config.toml
num_attention_heads = 5
head_dim = 64
vocab_size = 3844
hidden_act = "silu"
norm = "rmsnorm"
tie_word_embeddings = false
extras = ["capped logits"]
init_std_down = 0.0
optimizer = "muon_variant"
schedule = "wsd"
decay_shape = "sqrt"
dataset = "wikipedia_en"
Each number is 500 + 40 x the weight over its row's rms, rounded and kept within 0 to 999. Layers, rows and columns count from 0. Numbers have three digits each. The size before them is the row's rms in percent of the matrix's.

# layer 4 MLP down (transposed), 1280x320, rms 0.0433, rows 762-868, columns 192-255
089:542484502464505512530476478506471540487478535488451535596450477528487469464506458508554492529556484586492488489475497534537493538513508492498485450498494529464501488529494540528480507551547555
098:610508487576542478483491521457525531464459507509468450441487491519479437527408443518586478494492509452470528526531528542528449492529566520548453523575502466494501527490468558497503456500563535
101:551517528458490561487465391510437477493499498478461498458459498514619474479482509504504516530443509542468557535544506411469413527502553414509508508510488539478526516505486506490485537484493492
097:481480521551436517405491520466530425479480501449480510530539529523540464517474444506430490485489538503448526409539546459527523480491515515507476552490487499516579459468444458456502546504483519
105:466511552509457542531552473547571420472491411484478479479440529519515491475547444517480500512505411441525511572518471507415539495516469475427551501514528563494482514479496461509518499423601521
105:488426577626463484490552404533389522505494537482522456538443486563426479504551491439506599478495535522428481478541501439515473523423479465399512480568513530484452515420483503498480514460518458
101:468481530481502517486388471488497506501516467559473559549473427458492505541506532500474410567554467527452502499487539509506559478503492466514503469545475618517488454529539428539539547482435436
093:477466458454442509532523462449584506472481494489495496482492489478466510452547499540459498564569495488464514528463516490519504478444454544471508544492466489463563467513478546427472523554444501
101:508529509545504467475504486481441475509486502527471524539456436488484455566574494454437579497502528521466529428549586471496404486510526450488499534484473537514519453476510482579521564520516511
106:494479512504482543580471479479413462500451432509435486512483445547508552461539531470482488439507496545516543492409494501535525479484455494486498522526528500509566442551516562564457502484560497
103:515476545486420588501514457496543485520390558499480536541469559506523521455513496478521462506487502447492500480523477515552470477523482477493479497513538485518438502422503475458541490499541502
098:525481537474530466464510433515491507475462484492456457476463530506451470444553493539443578519547465496458398493533490471471461503484523504529476506498499609507462499532520466450449392436498522
103:522491478494540503559501497469512518429458444501476503503515527525473513456527414471491442528476484581514501491543488559450421592486481542536452476502413462484540500529477509471346406446512509
094:539455512444498442429471515451567502492545464508506503462506441490562484503519509482507537511455508522477495549440447536479438551519461510558496548532470534551578457537408478467542453502507464
093:452522508437550502443596504560449451480507512517463496519581452549564547494530553518584522482539460468536474424498499500459475580537427489481454510459540520473430494445434585417589482539573493
101:526547572557498487523465551469528431558443547531508510496549524479512516503488459477608490490497485504505479456544545494502472489562553423505469499477547551504471525530498494451482485431556518
098:426590498516478533515439518501538412552560487478487442495489486509479519481545457502401517569536434578510446452503448474539500515532534490495465538538497510481502537535541420499558468534515547
101:565420479542462546518492500556485539482512508475473510444585448490488503477507435485432476524438529544440516513490477471470479448468604582458469449442491486495583502518493614492497516488519541
103:518558419578448467463516526503547453449523480542523503444565485520459496501495503421473530498444538517509463424517526515457510502508569434508492501515547532563496495577537516520536587507573506
099:494421508483498512532519525477529542451527508459477527485488503570526532469433500490520512568530449487520424422467507455555495525494497458510488533497524560467513516528527400538472442467552507
096:531432483442473550517497444549423472510427513514434478518521484502490477483431485465540487453551481455521419427479528532546422518539412499521472550489578478470494504472496548459461489423560484
097:482536518465529491474508488450419483565482505557439537510521496495494523461539478404440490552492551557564496488481463509426454493528474515483518523541424525581462549486478497472462510427526490
101:578518565503468552557495555534490405452504511545516502487572534498485464529504496439541456493522504525548542482537523453471516488475474549516463497403496476458490539444478531500544532524505476
102:522443412529551499465556441414478563469467547524491495525518452497512568536525470471584585551491500480457486459561529485529512450503531556544439473532478536410492584554525487485516480553495433
110:512471455531455494538484450522465570443536486485521465498544521498495524506513579517473526494554613497490513463516515486483464550453523459475466384445498463493463486539399508538465476503472447
095:470419461472522494505457540512508464528466531535500544544516518486454475442466515521537499503517398496530447512451496536454423495452512521477554534424462529508402448537531504428502477511524487
100:471471566458463496520532492415524519553530514490559527481495501493426492483514506453474541470495463510496465553455477552498456547543514493577441483446431528489465505434520503468574510492564480
101:466503485567519510495509528446460485539506477502462430529548504510486491486473518484437537481538447446502481502560498490509439523530554511474540474555591511562480503506517496533571519491506419
104:473535440537501535538459516526470440527514512540545475437496488479470471493536496542458550529476602570537554507532504568503529504532491475601504466446540524571515424526476489456486445480497470
094:530499461494474570508511492508527542526477451486455509473517504593469509502536516516532511443513547517502465494482554525450516504470585534475441506553540437539471539474513556460579523356499522
101:519566418574503499537518548502513424538522483483441434484446492579524562521544528534572560536537549422500499549493566482518505455506487531430448466477563480469521411501531446481483518518493547
098:542372540516478459483476555450555507529547497455453492535508431551517532498500530504496498452536481551544524453571468503478443473496539525464509492547474485389456507525416499538494466573440488
094:534533536490455539553576517418485532465472575500520468502474579455461439492556476541555515471477485436461514462511475445455450543545521462501502547452471514443460522607464449493419500509465501
101:503451514442450466456438523486564434485512400511519548475539446497455542561521499509547580534514463540512432455544447433565570485486508503496422640506538481456535485571408456489536412532443467
101:513492439559482493446562496534442446510482481463486469477452500498426445502496473502451470484470511510548497515495521437471556532470516472515446515493463493493518521440556477516478525453451459
094:514497538505489500476447532536562512509446510471484534452495537545562509494458397462504530606537443455467520548490487500436520581513542559541537492477500590536508535466429471464504497457517522
101:494536527511528481553551571480534438501521527488513521461503502509448470471550471505434458437593457479413513532597509434477530442547517411557517521510514484535473500519505524508396509442510536
097:488479455553536465529447540467541463465520588459552553515512465453464586552491473529487554507421406507460513500446525538480518461494460493438547426509512509546489496537478503517478431501527495
096:585522432540548494424485597545537469494446468435424515545475544502502511575561476540520494585441510437490500552566421519529489477525517533510484486520520455515511536421446452445502480541505486
099:429437566562459446531453457551433456483561571506450468499506537532471561563528452495493538495441460540488537544479418424543502486509524522418444488531538501473516524441489482477476520467548502
098:593533495499492551537405519440485425536452492485454515462504525440583472535497484553551558531534497493446499457556502486489476440443492506520527498493498578513476502479494463555540430521459465
098:518514509455574469407524488493521472530507512473552499479471467589585497540455447497522527495506477475461604518600552515507520492485448502568494536486504570506572486441484535540474481521524396
115:550501509451445482520496491468468446494512492540476545526468524563501489572529556583491495565508582461492485453473397470501502431448489527501485500514527401514507464514504553533440614492560469
107:533417499491496398500471462552454519501480585511489494568439502543504537428481453468520471561471445469405502499464502559547473526551522491478502519527489395466482452487593545438511541539476539
090:554470494559491484576521487455510497478488488482467495495410516500548482548514500494452560507450472478511545453478552535492478533530452491542503417547591487481511508511484418567441500487583487
103:492423490527461498498461542562446454461473508490533462485492497536496577471529508526474523500505489567474564515511523463474497451528538442487506509487414425544512517481565559493550454428509549
091:486463483471562505495532506527472550510478489527474495511484478510470442504525482488513604513448504506475563459562449501496556477504544582444574521563497609513464515585518535546489406550479561
109:429545440543500495451515513510483481565543487448499529476470537511445478537532477519539528456588493571483486542453521502515505494507550510470477456482531460513467517563472529536502523441585521
089:527458516465429473475441479425496548519606568457510565441368576554525473460516516524492452552526468481538522530520546445506513496546531515531517515524559529453532483500504529493532529517520506
092:506487543490517504480482475511449511571461508517525456494521455488562506566466434462495544532508417407500523531504447486530487551486485448483579496513474552461508568495516543525469506402496559
097:509566494601476493495451509481503434506388513477553515494533514578483470543591506527467574490494509422591508569479541494480509531512534467407451513446446525470523477531503503433516506490503463
100:529590491517530507520438495469549457515457493458472534432486552528475550496509526514533466463556464429517491490534544507564531504491541500553510553490533432513486414452493624501496526498556513
098:500465519454468509457530513492495545498447528515533483464481575521474532498528556473545508534480481521542539531506556483504486547497431511535475519495501500468516577430478463507482517460554497
107:509580458544509514531477512493512452476501492494517493531538449536531555487517492552546458510582452486493547526505383494520484501543524494476583509504484442402465540436477475430527543555525464
101:530504512467429482555411468406489505526519530475454481547577515450487518545474519478513452556521523533559415498465481500581511467496501512470422463491543527469525478524446519502464479495469530
102:471509499502523564540550595475521491542549442426492456537406536451541484467551523561553469471441451504489483475507552551426521507445436487504444564559461527516478500527544446423510531513475550
097:531453515438449448519441526475494516486501496464476526535511522465429489482464493511499471476442540462477569484439521451540485535479532495463482471447562465510509479408532494470540464512566520
104:467536508483500465545566563501562514478472405517494547538465515508547530531495422511520517470522545479474431515468439479531460425501547468474438499514502508590501537548448431515468488521456470
106:524555541538461460528455528485511465486490514493409561441533461529442432506490516438500552483481561506571456423453481528522584473481482466464453504524519481447457537525418538519517570417554539
093:486482517425440486540521523489509464475470476483500508508479479521510519501441543512547521397473469488470476516445474566456492498510462501456498490533478522508508516509529519505500534505460510
097:495503540526482470437510553519524539437512515483470499525470537491477514517571472426563476488485561500532476505482479488447514440565490471533466483511551552444507556428438454496491484492565595
108:454530579535444576484510536493513479506528518519555495529567480496576486494459563477505518564518547529521525528570461499548550620466513506559477558549493420539435548515510460460452449529500487
101:620590500491460521483506489475506542452492547576477496473529506482501496506491450456480495557496485467494537491445432496532539525452482516485479524546507447439350438406519529476558520485559587
103:524464515473500437473537452485456528511487501417533485524489474468483590503442493500494459529491386460466427497534539514567458555465516492457464495498462542545483450512525464541456488450467402
097:483510510500520514463526462424488533467442486478595479536495523521487463489421531492492580526492453416546561478504519540429476574521458475559458542489429554472590480438445527477466501440528501
101:487516475550532599470506376527517545480473479512513538449504489538446488458511477491531469558530461543500526488532528520510495453483487524465465472536472531499483441546493550501540473501565469
099:498537553523488545550516478457563557542511524480456466524490521526469568480537438537534555535544511489509495499514523484462506464491477494492506573468472508512535522550486529488504468459525503
098:440534491511476550480493552505502556525566442556452494515514451460506394480444491474500450524483467476506506512524464434584532460431534490516489482470508438491571524535504475544510483466558529
107:482497507480486463470453500491515483420465558458439507493477515475476568490491479524498463539430494464483526396468424451472541523437519455619466474594497413530470481551401499438533490517461480
091:493389473472589486470560460514584454501458497527505490471478469472541521455488433542498554530459474568523489478566512550482480454491550549482498480495495464536461488534546552514423451468451424
100:510455543468495504458517478526462485542480492507496443486449498564487431501512574500455515511457516516508509449508510534502446448552409527509541512491570493415447462480518449477534561505490514
102:550505415460448516514524398477452466488478519501448486475469540530495474477511495485430571512440528519470502506481559519502553491523513446520488537520428466556516502433531487470458468470460529
101:528488459516512524502543581541528520488493479463478488474443477501521451561557573526473512583554518508467504554502460480544502529466467493437505510481487511480488554480462587528474510569544518
095:545478465403508506496596575526477479543525522382488463390525514486528485478523537491537419477506391548527511521473554486512485477460521524525502452476505526473550477538448581502548571492525504
105:602490517521507470428483524559502502468452516544495449505498464491571519520537534450473584480463527450523541496525525496552447462540422481564489540512483553546519505457402498476468528419482467
102:473493484543637464424420467454520495577516456619550470563546498512572585504525554475441504473503530605515518506490481484478551541513530572454479491496463503469446492549440530501524458502540506
101:480529516594532538451512489484422481411453481497608422503492525475561478516515560501446522465477538491440550534474548500445473471492492547518529513496532498554487514401518491467406441529496560
094:467507522511567446494520461560585455533523488441567531430482552517509559404501444550504487562527495491606533543516424505504452469483472523527543442444411479424502451533461477490478509525489565
103:585514463563525564445454532497426471422584485492475474451499560388529500460502477477471420456435503574508507511480482515497474516518516498435448473428519528497438511525572523518568575484534475
100:593550520602489469558481549488527517480504520479490457429515468550570471506524471482491453487467538486477523456503512484441548547435454431390556500513490474470492496465532458477471475536519403
096:518486505579526466561429533485435480456476511531593485480522479502505526536496509512540463501488511517430448472469440464523436572410477534503495468473525533517434509536512454552421453505500529
091:528525493468508463504525484476448440441475472520448509498497496434485502539495509400493514449454540477434492485445463537454495525544534487494510497543469571451461541543482480476526492541430521
100:472481586531498543472508517468566514476540496539461452531516505502475464389459495525594502477467490415481417579525445534433509479541490498458441479527524486522464468472515463517471481453529544
099:540488506499490531462497517461563472472537503524490460509450541555452540506506443523519551524566569460530488507481443486528553467502560472473449441499534507447443562531572479572474459369491481
091:501467511520551546501484506458509448518478492452453452523462527509478456459497521510468520490499479470471588424416517560536490454543474469549431577535527477439492523462602450472446486432544512
093:444558595488500484530473555472514438510479513504467550577481497416519551444456478506512536458603513517517453494524459526489465504476467471472473510554471526551491475496493550508488535561528526
091:509537526434528490526462478539459465548537509453511546502475516522547462581473572466468501519513498581527508478480474467499566551439447483568496419544538526531418566408462524493561538474437530
099:518551510517462495479487495486484551474511494538505494503394467462522457524482550514496433451508517451413556474535463442509532499534543483476493495541521464557514523544505551515522478463470570
109:530542479509475496555487571496496521460582463447475441498532495498525539497479473495477577529472540571520538478554523537484501540464563497520462547483467479502627451539481474498488524474536453
104:547451509483554480447453507489489507488515496537474464543466469502502447552529497524467519545520463463499495461573532441548442457510501478521502506469522516481474507448511483558530508490474450
146:529467433435490518447530397521499470431477512507453488536468481537521475451456534538451559445483456513467505511542530494455520564518594529535452469491470515499469507457463552495485472532487485
093:487498477493533471501545480425522525483472471484466493571528534505491488511538369509476545444424494529505515586480453527493432526518534484526516577529514526529540530474507473546437524423467584
098:515520449465490507517478465533551486558447501555495505490493541505523567411475445482473536491508496577528515516502517545457546489484478544519525555543512423455486507486442437529582451502516558
098:506574558508573494472484474436466494496601462464523485471547508502498508508536458550513523483531472502520448426519493508499522473456533528484428481459483402475543445541457569518518532454492506
096:470499546503554515458510531503525476509521508484388531433476492516509496482478452495484524495489460442502469507521545483473456476467532448479471460500547444534464531458406478482461419552515553
097:496484447559416505451489458559496480452536555467429462514448509498565462515488525519485538488537480510488488463522509449423488522513449530486493534497455523549462500530490500514531539509622496
098:506483534569535557437427513569545500418533442538527549487504547502470572470470561531388498500572525508572454540459480486475511505479494561487458418547584476543491477530530501492531475431498515
090:501515571483565503518468496534534488469492544493461489537470509516481438563497458551417590561516467537514542533436472501486493477517460481475490488415544538509436474521519448425491502461480473
104:585410540545483497475503473489438493577511551532459479516484538463517593557517567528512523512475512537504494545518511538498488538437467445485549521493519443611589456537453562536477502558495508
100:490494519564464477551509551431488453510567495475497473480501494489494455519480556535515522472501488434514518456490504471500488488453437535448427562539562422522462506484474561479515476523565534
098:524461481527460527503508506574512498455511522495519534446431535535561497437426509457488518514459484601508537508491506529511487548477492501498468488473443489496541511487503573522417423455441464
090:527484505482504450496608448496425474474536530504448497393492519559504562530480517553484570538532448529450486474444463509461439529513482432515561470511450431528543498521493430506514499459486532
090:488489478477503516488424415548525516504483575512511509531486514488446522417522567469525488538559468517472536539492545427543503513478483466482450603495480503508436481456523463483476521526507512
114:526522507536468463512465504443438493495564479495491556544467499516419520533395597458550505498511458483546464424525439445560519450489484382541488546542481531546589491485472485506428439471533497
101:524408480439528508550529517467411509459468558489390485510525504475551489555542461547534467454533502565550531546580493507547489454451563508447484520478548567570506533493421531508493454483450603
104:472492504491539475515517535573498502495473489530537469499515519590513465488501492477530470480553496457546586477513569498471486509548457449523478487497499565536499452488456483527501495492517547
093:469591559463485490493454540477532521520533538566512550556569518493531529479486530509496523527511625505516530462445502476522521468447534511471507476458423458451481498494520537522405454485550513
# layer 4 MLP up, 1280x320, rms 0.0889, rows 763-869, columns 192-255
101:484508449432456445536561487526500466482518504516510547526529521569551492504496521459510496528502477527538483549549565429495468472425545513524566549375572550477492440496503507518502570528463496
097:419556535506536567483561507554604462446417544539525462512542541440437418462507543456533529544523501521547476516550519501464470490433604487411552521500472582505536508452433509429501507517504520
096:540501524503528463486459464510485525458490494400516515563478567423484452572429554484513523505563519552461506466493498481518396525488536503552497475524467478527447497468505522525499526466563500
107:535452440535478512421472503594507471440499458517531505426431492503469513410480544481493536474487520545501517526526504487527482529446427498515518463505523567448503487496551487477476503527521558
105:464452458505566479521575523483464555477572464474489504516536444486517503490470472567469454504512537473490572480490408528538468620523486562521507488470482372540539477435481587537380516504510449
097:419480507588473500438480514567475421495527530504497497463463498463540505459511477478516521484571505514482467490531554550566504462446519513506505488450516456474461527498474497497525502475440434
096:468495521578490469531503465480480495466586559488495502488553533531500531495429498472472582555472530408521479557543470499486461527483478506576438489538493450498516484534477526526557513557471510
100:553534524444534516528493468523514490456531446410465434525494466463551575500494550512503529503448411515512417464491471512480432476480533544476553506485563463490495436507475458556362534460532509
105:515575558481628502551518543472477518488460484519504498501513484473555471606512550526402517507433478486473474470535470532548506513467473503549505548389445506480428493485542478511502547547565412
100:506463585489457516457527479536441527524518443542514541456507551514541552479460574488505443445518463500458465415510441476467562499495515506546472542473494538484474515523481496537589484447448498
098:490471457536534504446494553481512464517509555473483444480537431438536479546485452489479503494491555466507566464483514496504491527536472482454535465478464465486565501522575425449516466517518497
104:498551539483507470513513500448419473555480440535441548502569473462482468529522536474497494465371480435478488457537529503524470565546453534465518389526476501512477467503583508482480415469454493
098:431577567589508544517556486464516512461545506493538465531502516522454515540481512506470500458532572530479544485465501503530567519532517489555443492439497513513517484446529522418488448509437441
104:501522457477485486424537520544482560503557452457488507552523529527514503427490503492541533498531473514492466475518508389474510505465478482552516527469513524595477472460528482502461490484574423
100:473499584499547509497511575542514442447458482481454514524575536481537499494425483456490519503569614506454531533499422456494451515584544556514511503427518504520460492481551516479430523507494535
103:494515530443498508486497521566529497466479445441532438488573463513461528545513592473577472480444534477562564523498530515486581498496514541493458473544451450537466576518575530597546584524416531
095:566504619520433453429530472509498543436490541461549472524438539448467462458521472497566525476468498549438460506557452518554487458502476515530411452483503421518510467530496524486589501484448486
099:529431490494442469476455456459484577481512544490505567548461480482449518472559564504535548610506525499499492436488522450466494585459502548525551484479443438553499494463552538471521501561479452
098:478513531536452481511526526542475566536489528530487451479529402442478570458531479456511551512518461547450506470501463534447452565486517497559500517502477485411482528495492557496483553484503461
099:513553586483480541460541442485510500482515514511446458421491475464549403494488479557600410537512429539555473448597603467505475503487451535503510500506495489491556407478509534494431566490526513
098:486434498483578500544513548487460476497497532478555474523494508396549549463561382504520435500516520490502501522522547551475525575493547600498520542506460471492440487433503567530549503547535438
096:561537446450561522507559444529543508490524473465531475531486496440585515490501580537522474546500470497497498487549428516524402497548541498501527462522548455541578526511468492537492539416480506
099:533478450450490531527522531565487496422539512386548488459510558471477523431454497552497492461481501511449426465512469491454477588473524490555572550437438497508494526519483462424517493555491533
105:524471492588459455550543469549426551471515418429577547482450396511570496387524477466469488503529575436457538424510591527468497561528503494552552467537456526473416478507533536549495492490532584
094:579503531491429476515621513500530446498517542495494513448533527509470441517498525507465459459490466448493493500500489510463515443508499491497540550505467498502497401386458533470562519573485512
096:531479463448512565551412553509522491507503466448466428433518569489445510449536532520500504494602481445516472535502585445465502540492488513501465528453460508499453507542490469457514472483516518
101:474412536446486481519494450533513431509529511529479425529560520499523526442507611467604502507447528476506530504476433494467527503475504542502515476478500535540486536530421557472529566517490501
102:461483485545500480459496524492569505567556493509510500534545523445466519482486532536462456508439463462526438500475487471453524550547561534513480462546501513521484537520516505418479558504468535
096:430431500490519499582479485536524464507487530500536530450522517535497505488594578481478449530471494493494477504465499498493507452519427543535543474521465511517549515495596497509476538527495471
094:473481489468532479525459466556513477502540507485512552498430567452536478521507539458491403484527399512500520449513448478477429458469495459559464487475497500534533511461506489559435466535473491
102:478478515479482480520489503561517610534484479517524432489449463518502498479542519481530422527508573503493448463496504431604467494526567464532482493482480550521519512465570466450481456541505504
093:499487457517456494460461476469569479489469456432578569437493432539488568515489463469498518567494546490514472577526414553556550542518514538494425465512506528512505466496559491473523464509481549
105:482487512481510476494527597457514435494481541537474442488483477500471472443514448513511505434509515463468491490431496448608437516540512527471523519546459486485515561503476431476498478483486490
121:496520553523423477567504501497500528500466503546468475504601500520539474463480537515456528464532518481483444538491463543448500470481497493462556487542514492488460562526497434495507514521456456
094:501466526508526421393532419486532539503500513466457449484469521423483531488479455489487519451511505477458477473462533473488507404477517538477522504483461507509520510574507553489605578476546488
100:443539531471450496530530507548471513565444439520514463494560482505521520458526510404522470484502548499555506461539481469530481576470506505486543501500515476563562477523505571564408589460497463
091:473542533523539449546450496517507515505486462526574525482517489512555491458569527462522484520602537535460483452491496493437552478473508526517490511516434386429494536508499434475476533399475456
101:473470511504432518439463532521406565415597469468475478537488431477483541448506491500543485523519522543422536511505439547499459470513528515453501557542479447516467384467504525507387455555507478
100:479503550463454443496465490447492446514535502465546541546484536492417497492473485440467393523447484518515486433493480531429507505484541487497473538516489522539501562435517471462562582534549538
096:462462446564520499470510527575527498445532471536480446569569467528536519484424489432565456529499477538517435534529496534499491447467478557451511459514503523460527545369476552505499534497470472
100:483533401544508438474450521512524536467393453451557487518450513500504499418464478399529484512494531442579492477458451510522454535461548494474488501578521502517510517447492513541488501522461558
102:535533499482506394471477442548466458514454473492562531438499487513541412603516520503454468537446521444512447481507502470529487477535496504564511498534504493509482497454501440550471546501472583
098:463504470512467533476472503447526548525485409509473435501493511530528500532498550496513507552471529500495481509492522465540502520514408439455538519543526496564516521453493508511488498537490484
096:490489491477518463554475476528481513551478461475480458508533530500456474497549529511552533515553420475475478538522516500532486579445491428526519529426420586458526460494467477379575529539481557
105:461467464495476489470476539427395508540491466450530483466588538460541510407475470470558543526473539478489544529505540521504530481483496540543555495542450480488479530480500514546497516450538472
093:541395458451450496533505497506564467544592552464521525441416439509413494426490536556525494522546449464483502561496512507505570511433489516521483474402541532526523462482496487515527510445541449
100:532432513521503572526497523549464481486491481529488481479497505482534520463484543532502566472455428404573451469483445487493556495562519489547476556494506568534490457521502532496524535596460601
089:460533544515548532468459499533488450486487478563595425599504451475537477484509544460555475496507448484537519556532485579575486438459436477521518587475531510540529439523542436509471462564498469
097:529575486533467495498542506492524444447505541548500511474535370582470380491507522533422461470431537512513528637533517568572464523424470437466524493500505443504497512432542537464560597581505492
098:480493546428538465449578515487492482460510523526559543556598458451471501447448522452450446538443557537513454515561495538515535534493465462412510538544494465519478519437521461516458469471485454
101:471595487415530444469527489484509489452517586473521533504508513501489419453504446461514539501491448403487441549492476502466432433504473500597552528556537494443535449479465466515483527438484531
100:471422525489478537460488494524507511463484463450526537546557429468477368484538431500503490509508491451536483559477477503514472417555478540492535512495490483561503454483534513428499542525497466
103:510557469512523480465508533449475459510507403490531412482480544489583522427489460577549475510520438550485475460525504518534510461465523528533562525568414547501484500490443434484498468521496565
102:500583548477485494578532518587547515529463500521526540515464562480527543526528460563516577515515472532551451538563558523493487470530478529474421468512492576420557520522526486516537475529535464
104:436448475505549578490489432567502497479495460493459476582536470522451523467472518492519458461466505458526531557456505516456529511463567445572446522458493515438440519543513489462539475494466501
098:458532530473496560525550503575438438546540502540471516410440509447566446519460462549583554478538476508509409511568492504454486474505536509470494519537468505550423395465546485489458515506556535
101:503563507489490543606554473534514432465517582515549462471499494458504525542456522528558423490477509510538546576436513511518496450489445530485451458476536483530588470628462491490459560541448430
107:475484526545393534524529496505518422531503500522506467580532450604505514483533473508547511569519485541473495495527500522463524497496498486436553543494527493431456602503502528500417541536546522
097:443520444532512518492488478497511396549576461508464510523569516442463456548450515494527514508571499463501521486518442428504508538448543551496535530494517525408493482519479560475555480474478505
100:499501456442549523528455529532607460450441483522554495474525552466480520512546544488463438548516543502423451495515527517527472563510557474527508393522504586514496475495517545507466532575481414
107:435558476455534483426527541527527526542562443453483535503499529485516455467510538480507488507542509455573517589541510461448507499542484550511525465522549464487476526496458529458492432511529496
104:496530532510527515420503451493462529450548602567462506473542474451517529536582533448544508552525494470487497439467519474474457514547479559507513529545516466513407418461521511482482492482548515
103:524603461524523505448540611550457485577462543504425486396465486445468442496491445502517551530512541462503577481499531520487500532442554513512478508434530491494462503458465447456532529594488508
100:532530504536452528478488530554490531542546538460488502485506497478511500485502483547406487487525487473496470481491482541585521425570464566503534562505496492545520587576507522490536481527486534
099:510502507548409559517524517487496491581468487487538440569537459597546447503464488541511506495533475486503506561508525567463508433541556510579480516509528524495433527488495501481548452516534488
100:501518486435465478463507465481607505489491474481541550475480486505536513485485495495506569540464569493470459479508510509454462464534486467552533544476508474490541511507507489498456474423447500
095:412548523527470528488466462575418520546426521505594470535485492484450463438468497477475531437550535441517497494482497482453517487515478538544519428437467567449542554442547508525553537524418491
103:523482416627498546522554566557469479499445520535472463511444439478534501546450472451504493489508500517551483538541525475501511476470496519475508424412478497562588506491494486493553548508542464
100:455563521453495502547491558526542558519492535554512518492480510488533549550429462465530555438438503480416549496493469487561582474477447507530525531512453550525509520533457469469554578474543539
101:481468489476508549494538524551602484485495512521519529461549512510528480451518561612459473428495544523480486497514558515484526466458465446514507515453529472463460506546449480472541555487522516
094:463465515521444446503535556550469521457471518531547426543468510419493518553543475456533475579521492551457519528451457445506521535497501592446458503551512612558518473516558524477461457576507466
100:498526486490531504612505459538511494511511469428469470551446489498451512511482569506527437427479480538473459431476552522492471545481388529503522475556479518472531497515534522510531615434541412
100:481499519537518537509520449524501528448538499485477464533558579445448447502461481482448505548522544452512432483470513501488450442560461422519584497569564488484438493506503501551483496432512554
105:519465442494467555513455497490467448494457506518601416512583515508519493480482517468499496523507446582472563588500443421447499471560455419531470457486501489481461535462466524476524533482519539
103:562418485465459570560483571501457494473483514498538515540499506537506484430415454480516468507453394486475489498447575523524504579524475537480439526627460442463463549547478517520533427502559558
100:422433443464533473486536485532526540442481505522529458499564516456472485478535488453446517524555544525538465564473496471554509531495472502521510448482427485511438529447540486527501535573511527
095:547475447494525510477462524414421535432459458509433432550558523507501453534454553514539499514464496492457537436479525471460490455527469425508481506531518468528553515433508460499511520507502433
096:462461508443508522463495539490492471597473501573471508556527483501481630472626528478515511500498477567426544581513475523568464517573498495450511465481497518489525560489575468447456526465471457
102:476460508508427455450475443508502573480554536468533475454542543527486564513463526466509538493534499412522508549509441520502514480541471435493483479460463407511458561439482460455517518439559504
094:473457536452458500533527425487531469572541481516526513414507532485465522487498468500528507484484519505440527501527433550544453457580489552590447477498533482543457525463553559519521480547568532
096:450501502484503496432487513543456491434511522490548472520511550514510498491554485455435467529509439538484503464517475517474534470518458477486509453548482439492497438496540472527463508429521577
098:483541533459460488514554427531546493510501566572544448471460462509460437437488452529473428463527466495510471523505500552485411535462533503552531511479441458540452523484544559494591487526478444
101:464440493444511441516563532489483577500493538525442537487474584514572466531528421522484485454552514546531526460489562512518457485538504465598503490509536505538480557522536501518509489527477475
093:471512508495528453513522498507555506532493557391515510578486482568518499553489490483504469461508472523523471523450500525591479412522593453460527508494519436476463542518554632550506546517503465
102:454578495513516497505521528516587496513475499423575475434535563461539488497474440493520584549497512477476505536530471472478559427559491529433502467473464472542501459466469549431490438512519479
092:488481473521500475582494556535560554458528503516486521549516473514513488477538429527512518490495460487504476604488503554482500515491524526473547518571563496511507454553493428516548445523583437
099:493511547508535539532479580568530502514493404436517462481572481432500594516472487564459505556544537476518477503475446517424454479484482595448531428509443485530483506515425490527519539547499483
107:460493389520542423458487482508426514540472515436500513581484518501588427494521471524464533590491545536526459484512482514594445482449470551547476558548520499543525436560491520431504476537465525
104:487545520530551500462491429468486481511528558517510486507473530444509389491410563491494464520493451559427533513452477472517517480494468541488492441508473462461441483521524594490621581551443433
125:567519577485478498450467466557478426468536498528507601506439464517577472484489505500508568457487477584480467516542537530501423552507489512474472494462509506492503546496426499482463522595485423
099:504524491516492483426448546495508524480466511527494514536543484500512443485516473568480474498485444502481474496544512508572506438473492443421584465520500526486494499432437433484535521514448457
105:475451465489451442575407464540559498473489546467485532481498573498528478503582549504523492555469546514509401537560471514489551471609508554440562457467450533511549531474503560528539550536428480
100:521472499462543495513523500514522485527549476585534474460435576420471485435478523543458438434464527484489490506512536533517462516456491517504450528470476483530500455455549549515540553503452552
100:528459510392442445491518551477574533518507463511545541544514558424487536442487446439516473515470537485487463461517471479458507514477407457489547480466484488472493462508519452526502453495463499
098:520574466542567516459485485517492555568462436498504488539499455521540457493516480517482538510471519531501441479524528542540533545457542487499516484517511447525522488451448496496499412509447553
102:485527471523443536557467471548552534542467500516520525412503506523487594522576467594484520513464500537485564527477490507502506526532491444522540513479523487479464474507500502538495508426563522
095:495441453558553484496497517501506513477494433495573514523602405439523484486452507491461503521547550540410440540516513436531515537469536438472470565504533527450465558453479599518551576527499533
100:481475450485475466492510508554519507461501464479520522480444551513479543453492483450479534484491478474464522435469446482527479526571575516520534527530514431388511469558459508595493454457444502
104:480472507522430526433483518544459489527575508548536506501461499431472496488503545516465497538536508479604476500545537522547435481523477506447394497496506465561482493513572520491518561529464492
100:468551468438532470524512453468482428509465466514517458507528478425436563490561476441428474500469475509477514518492464476511466504459477517455531484496502549537558450527509552484471541481464422
090:440545521467512471472500481498451480492548454453476574575497498487487488459503536556556454521458500554488484483521569515482529514473476473450531489438520575480552428451534475410479439421483532
093:501460516503481479490546534458552513520508503464541576519539472506624476534538507485560527491525552458466480549583509480446519436560492454554574442488560530513488496502478430472515524470554513
104:499530471483500503571506603510553489521445471540449452518469538521452460500499546506564555506486535484447556494518457521563498536457555519512494490498488498572503493410478524543431497498554554
097:488508437428477518583435527530392499521452508469458509468560559528535534489485511510598449505391562550488553543446558540477506478470442475550490472455541546530488493525384530497539495523495550
104:511543510533521541469586486480520456514450509431541513462524499540432472452474554477456541479496629531548476494518596506513537492430469490496627453477434489394466458511459462500465472450437496
098:516404461473481435491508475520547338495505440477465473509437464574528470533456527503446540524539447599487558449511518490529512490559449469405499531561549460440560560483477510485520529493483447
105:459534453547483455542529456574501518536540482470494478451585486429467505480494474416517551448500480593513487517535468530447459449542547557492462515518540394573484519486518514443570538536587524